Part of a small language model's weights: 14.7M parameters, RMSNorm before each block.
Each number is 128 + 24 x the weight over its row's rms, rounded and kept within 0 to 255. Layers, rows and columns count from 0. The size above them is the row's rms in percent of the matrix's.

# layer 6 MLP up, 960x160, rms 0.087, rows 9-18, columns 0-159
size [100  91  99 101 115  94 102  99 110  88]
[[121 135  79 126 148 127 126 166 129 172 133 149 135 138 129 121 155 112 111 146 129  79 101 110 121 110 109 119 112 154 119 116 156 143 118  94 113 127 132 124 147 139  96 156 144 110 148 107 159 138 113 152 104 113 115 137 170 137 137 117 109 175 119 160 139 114 106 128 149 146 124 121 108 121 123 144 139 118 132 172 123 124  95 119 102  87  96 142 116 132 122  79 100 138 106 127 126 100 129 160 108 134 157 111 118  95 132 124 148 161 200 130 163 137 161 113 104 192 104  85 126 128 106 157 125 140 131 113 123  80 128 115 110 158 181 141 167 117 188 144 107  76 124 117 170 128 141 104 115  94 155 108 109  91  80 156  87 137 111 126]
 [135 134 133 120 115 130 108 156 135 148 106 126  90 117 104 137 144 124 131 143 125 145  78 193 101 117 138 144 124 118 103 141 144 149  91 112  83 166 137 113 147 147 107 116 101 119 141 109 130 116 132 136 195  98 132  92 154 115 161 116 111 126 117 100 115 130 132 174 148 154 107 144 124 133 111 143 148  95 100  98 109 109 107 156 121  83 124 124  99 120 121 160 138 136 169 117 183 113 158 152  66 139 144 128 141 147  99 123 185  65 112  93 127 115 150 141 141 116  82 157 145  87 150 140 116 139 121 145 127 148 134  85  95 141 192 106 141 128 119 110 107  90 105 123 140 104 131 144 112 118  95 113 146 145 121 145 120 156  97 112]
 [121 139 128 113 162 109 135 116 143 120 104 118 144 100 151 159 126 119 139  88 133 114 120 160  87 113 144  89 128 140 132 105 115 111 135 133 132 128  38 133 123 141 117 128 129 157 135 115 149 103 127 176 123 135  78 112 116 151 140 124 138  95 128 140 106 150 118  86  84 139  88 183 147  96 109 128 183 126  99  95 112 132 116 120 124 116 122 149 148 130 115 124 148 146 125 134 121  96 144 101 158 109 110  93 172 125 102 139 133 154 148 147 119 174 121 138 139 153 116  89 156 102 116 124 149 134 122  95 118 116 135  88 120 148  66 128 136  87 107  91 126 149 143 137 135 158 133 140 124 136  48 146 134  92 164 172 139  95 105 144]
 [123 106 105 113 110 168 132 144 133 149 148 171 143 138 142 147  94  61 149 101 116 137 180 102 120 123 121  98 100 143 156 115  87 123 123 118 123 155 130  94 131 130 150 149 135 149 150 154 155 158 120 130 125 116 158 164 147 110 159 126 170 131  66 135 122 124 132 109 124  73 112 133 124 168 150 114 160 130 111 186 121 114 119 150 117 110 144 137 159 111 130 121 126 123 133 197 131 132 178 129 123 137 121  96 115 152 168 140 135 144 114  97 153 145 147 103 110 184 153 111 137 148 122 156  63  82 147 152 134 152 137 114  99 132 154  90 126 115 121 127 124 109 101 113 146 131 131 127 170 120 149 123 153 128 133 178 100 109 118 102]
 [104  95 137 113 125 191 124 163 111  97 143 148  87 121  71 147 139 109 126  56 126  76 110 122 137 122 129 153 119 132 112  92 123 171 156 103 131  75 126 102 114 151 129 126 128 174 147 173 112  97 121 137 119 136 138  96 122 200 122 121 133 135 109 146 154 130 119 107 162 112 124 146 114 153 121 108 134 133 116 127 117 202 124  63 102 118 117 103 141 115  71 143 117 159 131 135 142 157 127 101 144  81 117  94 104 156 116 141 125 122 152 114 108 146 131 110 130 150 122 132 129  96 150 123 133 140 146 127 136 115 152 149 124 128 141 120 116 142 128 138 147 101  78 164 141 184 149 138 115 149 134 150 146 145 149 133 153 116 120 135]
 [132 102 129 133 127 125 107 148 153 111 138 126 103 102 120 165 130 105 115 134 133 107 115 135 145  93 137 132 111 109 137 130 102 150 160 119 154 114 148 148 191 158 157  89 133 150 163  94 118 120  79 151 131  75  96 133 135 118 125 142 164 120 114 144 142 146 128  69 112 106 128 137 156 163 156 128 120 179 108 139  92 128 114  90 167 178 113  84  89 109 157 150 133 113 119 112 132 139 122  86 148 145 113 110 128 115  96 116 130 130 160 167 108 169 177 120 109 134  93 170 106 149 128 144 152 143 142 109 146 128 141 103 112 154 156 119 119  90 113 135 160 122 131 144 151 122 134 139 144 182 139 115 176 144 141 143  70 155 166 130]
 [122 126 129  97 109 139 119 110 143 122 133 126 126 161 159 155 143 102 113  87 112 106 147  80 150 138 130 157  96 108  90 149 142 185 159 116 116 135 146  99 136 133 139 127 131 171 109 113 121 135 110 166 151 120 116 113 104 160 174 142 143 145 141 130 122 149 116 119 121 102 169 127 102 116 112 125 164  95  96 120 110 123 166 136 132 152 122 169 102 114  92 111 108 150 118  83 138 164 181 118 129 102 158 186 158 114  69 158 134 133 123 102 136 153 146 136 121 129  81 153  77 114 146 122 121 121 150 136 165 138 162  92 155 149 104 117 101 106 135 133 121 101 127 131 120 164 109  96  92 129 142 158 165 144 162 102 104 151 123  85]
 [137 133 120 130 154 210 124 124 107 135 120 135  98 151 153 157 145 120  98 121 160 124 130 121 136 147  98  88 112 196 166 155 133 182 164 121 120 146 122 116 150 179 154 133 129 148 160 163 128 103 132 143 115  97 159 138 132 162  97 141 132 134 104 152 134 169 135 160  98 165 138 118 102 121 113 118 157 150  93 139 140 115 142  96 108 122 125 132 164 146  93 145 113  87 164 156 116 111 116 144 133  91 141 138 121 154  95 129 146 130 198 136 190 139 157 138 103 127 113 133 140  87 123 152 146 127 131 130 165 114  88 114 133 169 128 120 145 108 142 106 170 116 113 140 157  97 153 158 137 135 130 140 132 119 104 107 100 120 118 135]
 [111 143 141 106 140 107  73 145 142 133  72 134 118 152  71 129 125 121 155  92 145 136 129 131 105 158 153 111  79 148 141 135 176 127 111  66 143 169  99 103 180  98 117 132 127 143 135 123 102 130 116 144 107 152 101 126 158 160 108 138 156 117 183 133  98  53  99 135 145 114 135 128 130 131 155 128 129 103 132 126 132 117 112  84 117 125 131 156 137 102  85 146  66 106 137 133 130  86 141 112 145  84 116 142 154 135  94 152 150 127 167 106 126 139 115 146  94 139 142 128 141 133 125 101 133 126 142 108 112 156  99 128 143 135 137 118 168 136 143 104 137 139 110 137  97  94 112 145 178 165 118 129  97  90 119 145 112 116 149 139]
 [158 151 143  95 130 113 105 102 101 120 148 132 159 124 138 146 170 124 152  98 118 149 136 107  67 115 175 107 158 115 144 107 124 177 147 100 141 134 116 123 148 134 126 105 103 107 173 138 115 134 131 141 126 118 113  87 153 132 140  89 118 120  87 130 132 116 102 139 153 129  82 172 116 142  84  39 174 159 154 127  95 123 129 117 116 170 123 109 109 103 144  82 145 159 141 134 173 120 138  96 103  84 105 107 113 140  91 160 130 140  96 160 116  91 143 114 157 154 112 146 143 141 131 125 126 170 124 135 113 128 114  92 118 157 134 133 136 127 140 133 162 149 142 137 129 111 125 114  89 145 139 131 165 100 144 112 160 158 122 149]]
# layer 6 MLP down (transposed), 960x160, rms 0.0776, rows 9-18, columns 0-159
size [101  93  94 101 114  96 105  98 105  87]
[[103 130 129  73 134 109 131 104 159 112 159 138 134 117 110 126  93 146 104 134 173 108 129 121 155 125 129 115 136 136 139 149 153 165  93 112 101 118 123 152  89 125 105 147 123 130 160 117 118 116 116  77 119  90 115 118 129  97 144 141  58 107 122 161 141 145 128 121 116 140 117  91 192 154  87 124 113 102 111 166 161 138 115 123 147 137  44  94 140  90 124 128 127 151 172 121 128  93 130 117 134 131 135 134 150 128 122 118 117 143 119 137 135  98 125 127  99 150  89 106 127 148 162  97  96 148 131 127 152 124 126 122 142 133 110 198 103  96 132 159  69  95 144 149  90 129 136 110 118 102 136 108 138 108 143 105 108 170 108 120]
 [169 109 126 190 108  89 111  97  99 121 117 134 130 141 140 108 156  93 151 149 147 135 108 119 158  86 142 128 126 112 149 118 140  89 137 127 101 144 136 159 142 142 103 127 139  99 138 128 121  80  90  79 113 143 143 122 133 124 113 144 133 142 148 140  63 165 115 104 141 143 145 135 113 115 107 149 134 113 119 110 153 122 139 114 123 112 101  78 113 196 167 157 129 101 121 109 148 125 134  98 125  76 125 132  76  60 130 151 159 142 124 151 122 147 115 140 127 122 174 136 136 154  96 124 100 175 167 105 146 106 154 159 173 145 109 152 128 142 119 153 132  77 131 102 119 126 154 132 112 138 123 120 150 161 133 142 113 112  95 119]
 [161 101 106 159 147 142  99 129 137 116 143 144 141 140 162 104 193 181 125 133 105 134 146 114 106  89 132 117 109 125  98 117 109 125 126 116  99 116  90 129 160 137 157 156 151 134  95  84 123 149 175 101 121 152 116 175 152  76 126 128 158 151 149 131 114 145 103 139 161 112 153 140 129  95 166 139 131 121 156 134 125 131 145 138  98 106 107 107 134 136 122  95 155 143 142 149 101 131 113 115 142 133 110  98 125 103 137 145 114 148 130 133  76 119  90 146 111 120 150 161 105 141 125 107  67 155 120 181  78 128  96 138 115 146 110 154 141 155 133 134 163 171 146 116 117 136 156 168 124  91 170 159 148 180 116 152 111 136 131 142]
 [ 99 124 139 102 139 158 133 123 117 127 134 159 119 127 148 113 104 112 175 103 111 142  92 134 145 164 103 119 129  99 162 118 160  90 112 135 134 131  90 140  98 104 143 179  93 116 171 130 136 122 155 139 141 124 141 161 130 138 118 128 179 118 126 137 108 146 156 106 139  82 135 154 137 170 133 177 148 102 128 117 124 119 129 146 111 174 136 123 132 147 116  86 142 125 111 160  57 148 164 146 148 172 106 128 118 134 152 181 146 110  94 124 129 117 109 122 105 130 148 128  97 125 160  94  88 114 156 146 150 128 110 126 146 135 161  90 114 103 137  97 138 136 145 130 100 154 134 101 110 156 134  77 176 112 163 162 168 131 135  85]
 [132  90 159 118 112 143  95 143 101 129 111 113 111  89 150 109 148 127 122 160 134 158 141 106 138 149 148  57 120 135 114 106 140 116  96 104 148 139 146 110 122 112 165 138  76 110 105 122 127 148 137 133 122 178 102 133 163 129 129 114 128  95 116 130 133 105 116 151 153 102 116 154 110 102 167 130  95 183 140 178 113 137  82 159 124 125 143 110 120 100 124 115 108 102 105  77 112 134 129 148 137  84 142 148 157 102 146 140 171 120 135 130 132 158 152 183 161 131 117 122  76 122 151 157 157 129 154 134 103 158 146 139 156 151 133 156 192 161 146 146 131 120 107 103 145 113 152 144 147  98 146 132 142 160 172 142 156 147 112 119]
 [145 152 126 153 112 133 126 161 113 123 141 160 110 136 147 148 108 153 133 166 105 140 123 124 155 133 113 118 115 127 104 139 140 100  97 108 138 164 102 146 111 145  89 140 133 151  88 123 111 147 162  99 132 129  99 144 149 123 132  81 143 130 121  87 122 188 139 131 122 120 147 122 160  80  81 106 118  57 161 104 147 115 117 116 103 113 140 142 104 209 116 141 108 111 167 120 128 115  62 137  98 147 152 144 133 142  92 127 145 135 154  74 111 126 123 119  79 140 104 122 125 108  90 125 119 112 145 134 150 116 147 120 129 128 165 101 145  95 153 116 136 149 128  96 141 139 133 135  78  91 117 134 129  79  85 134 128 157 112 110]
 [ 99 146 118 142 145 172 140 157 139 125 113 131  90 107  89  98 139  95 108 141 121 101 114 116 141 139 101 162 137 136 146 163 134 153 129 149 145 127 127 128 118 121 115 110 163 188 143  87 141  89 106 109  79 155 130 141 105 150 165 130 107 129 113 149 126 134 132  94  89 127 119 168 121  91 160 155 129 122 178 124 117 128  78 134 110 115 125 142  98 117 146 112 149 139  97  66 148 144 112 138 127 126  97 102 180  95 162 149 129 115  75 121 113 158 113 137 122 147 110 110 118 133 152 148  99 167 176 125 114 159 157 111 133 145 114 106 111 123 142 145 127  98 138 165 141 138  93  64 104 113 128 149 146 130 140  97 156 144 115 176]
 [136 127 110 129 134 155 140 152 156 106 167 154 117 105 153 105 114 154 128  80 125 127  88 133  79 142 138 124 175 134 137  76  95 136 127 111 101 113 128  99 146 159 143 132 154 126  93  93 121 129 126 104  93 148 114 181  85 144 164 120 137 141 144 130 105 135 144 142 139 140 127 140 141 115 119 132 128 121 137 167 150 133 144 132 111 108  78 122 139  98  77 122 152  95 138 103 140 149 153 145 120 140 132 139 176 125 160 130 175  81  91 121 106 144 133 157 166 157 168  88 127 135 135 131 108 149 125 135 114 102 152 124 108 149 133 106  76 108 171  97 122 162 146 123 107 146 118 106 143 138 158 143 143 161 140 138 144  56  87 158]
 [107 133 120 153 116 155  78 152 139 138 114 124 140 112 132 138 108 104 122 122 165 146  85 137  99 107 155 152 107  78 128 102 149 145 114 109  98 129 122 117 135 143 125 181 116 112 118 150 162  74 122 134  85 141 174 118 147 194 138 155 116 145 129 163 106  88 139 105 115 147 138 129 134 106 148 136 111 124 153 168 134 147  99 130  86 138 126 117 160 140 145 165 136 158 169 122 112 109  99  95 145  97 149 123 126 109 120 104 159 109 119  72 121 148 112  63 109 126 138 159 145 139 127 132 174 101 108 117 110 122 133 130 191 100 125 158 126 133 141 141  72 119 157 108 137 123 135 126 131  94 125 112 162 131 171 156 130 153 149 120]
 [147 113 136 132 129 158 157  74 149 167 112 137  97 118 121 134 149 147 101 134  91  93 125  97 118 129 117 101 121 164 110 156 143 101 128 141 139 139 131 115 135 144 179 119  92 141  85 145 112 129 215 120 118 132 119 124 145 113 120 161 159  82 116 116 130 121 139 169 153 172 101  93  86 108 120 165 124  82 113 102 122  99 107 124 105 129 149 135 166 103 156 158 159 102  77 136 103 165 145 158 158 116 125 151 145 114 138 126 110 138 146 143 154 116 169 202 134 132 132  89 140 139 120  97 127 105 142 150 102 166 136 132 108 136 137 142 126 132 163 106 149 137 133 102 120 146 130 105 136 129 159 129  90 146 135 110 159 128 107 149]]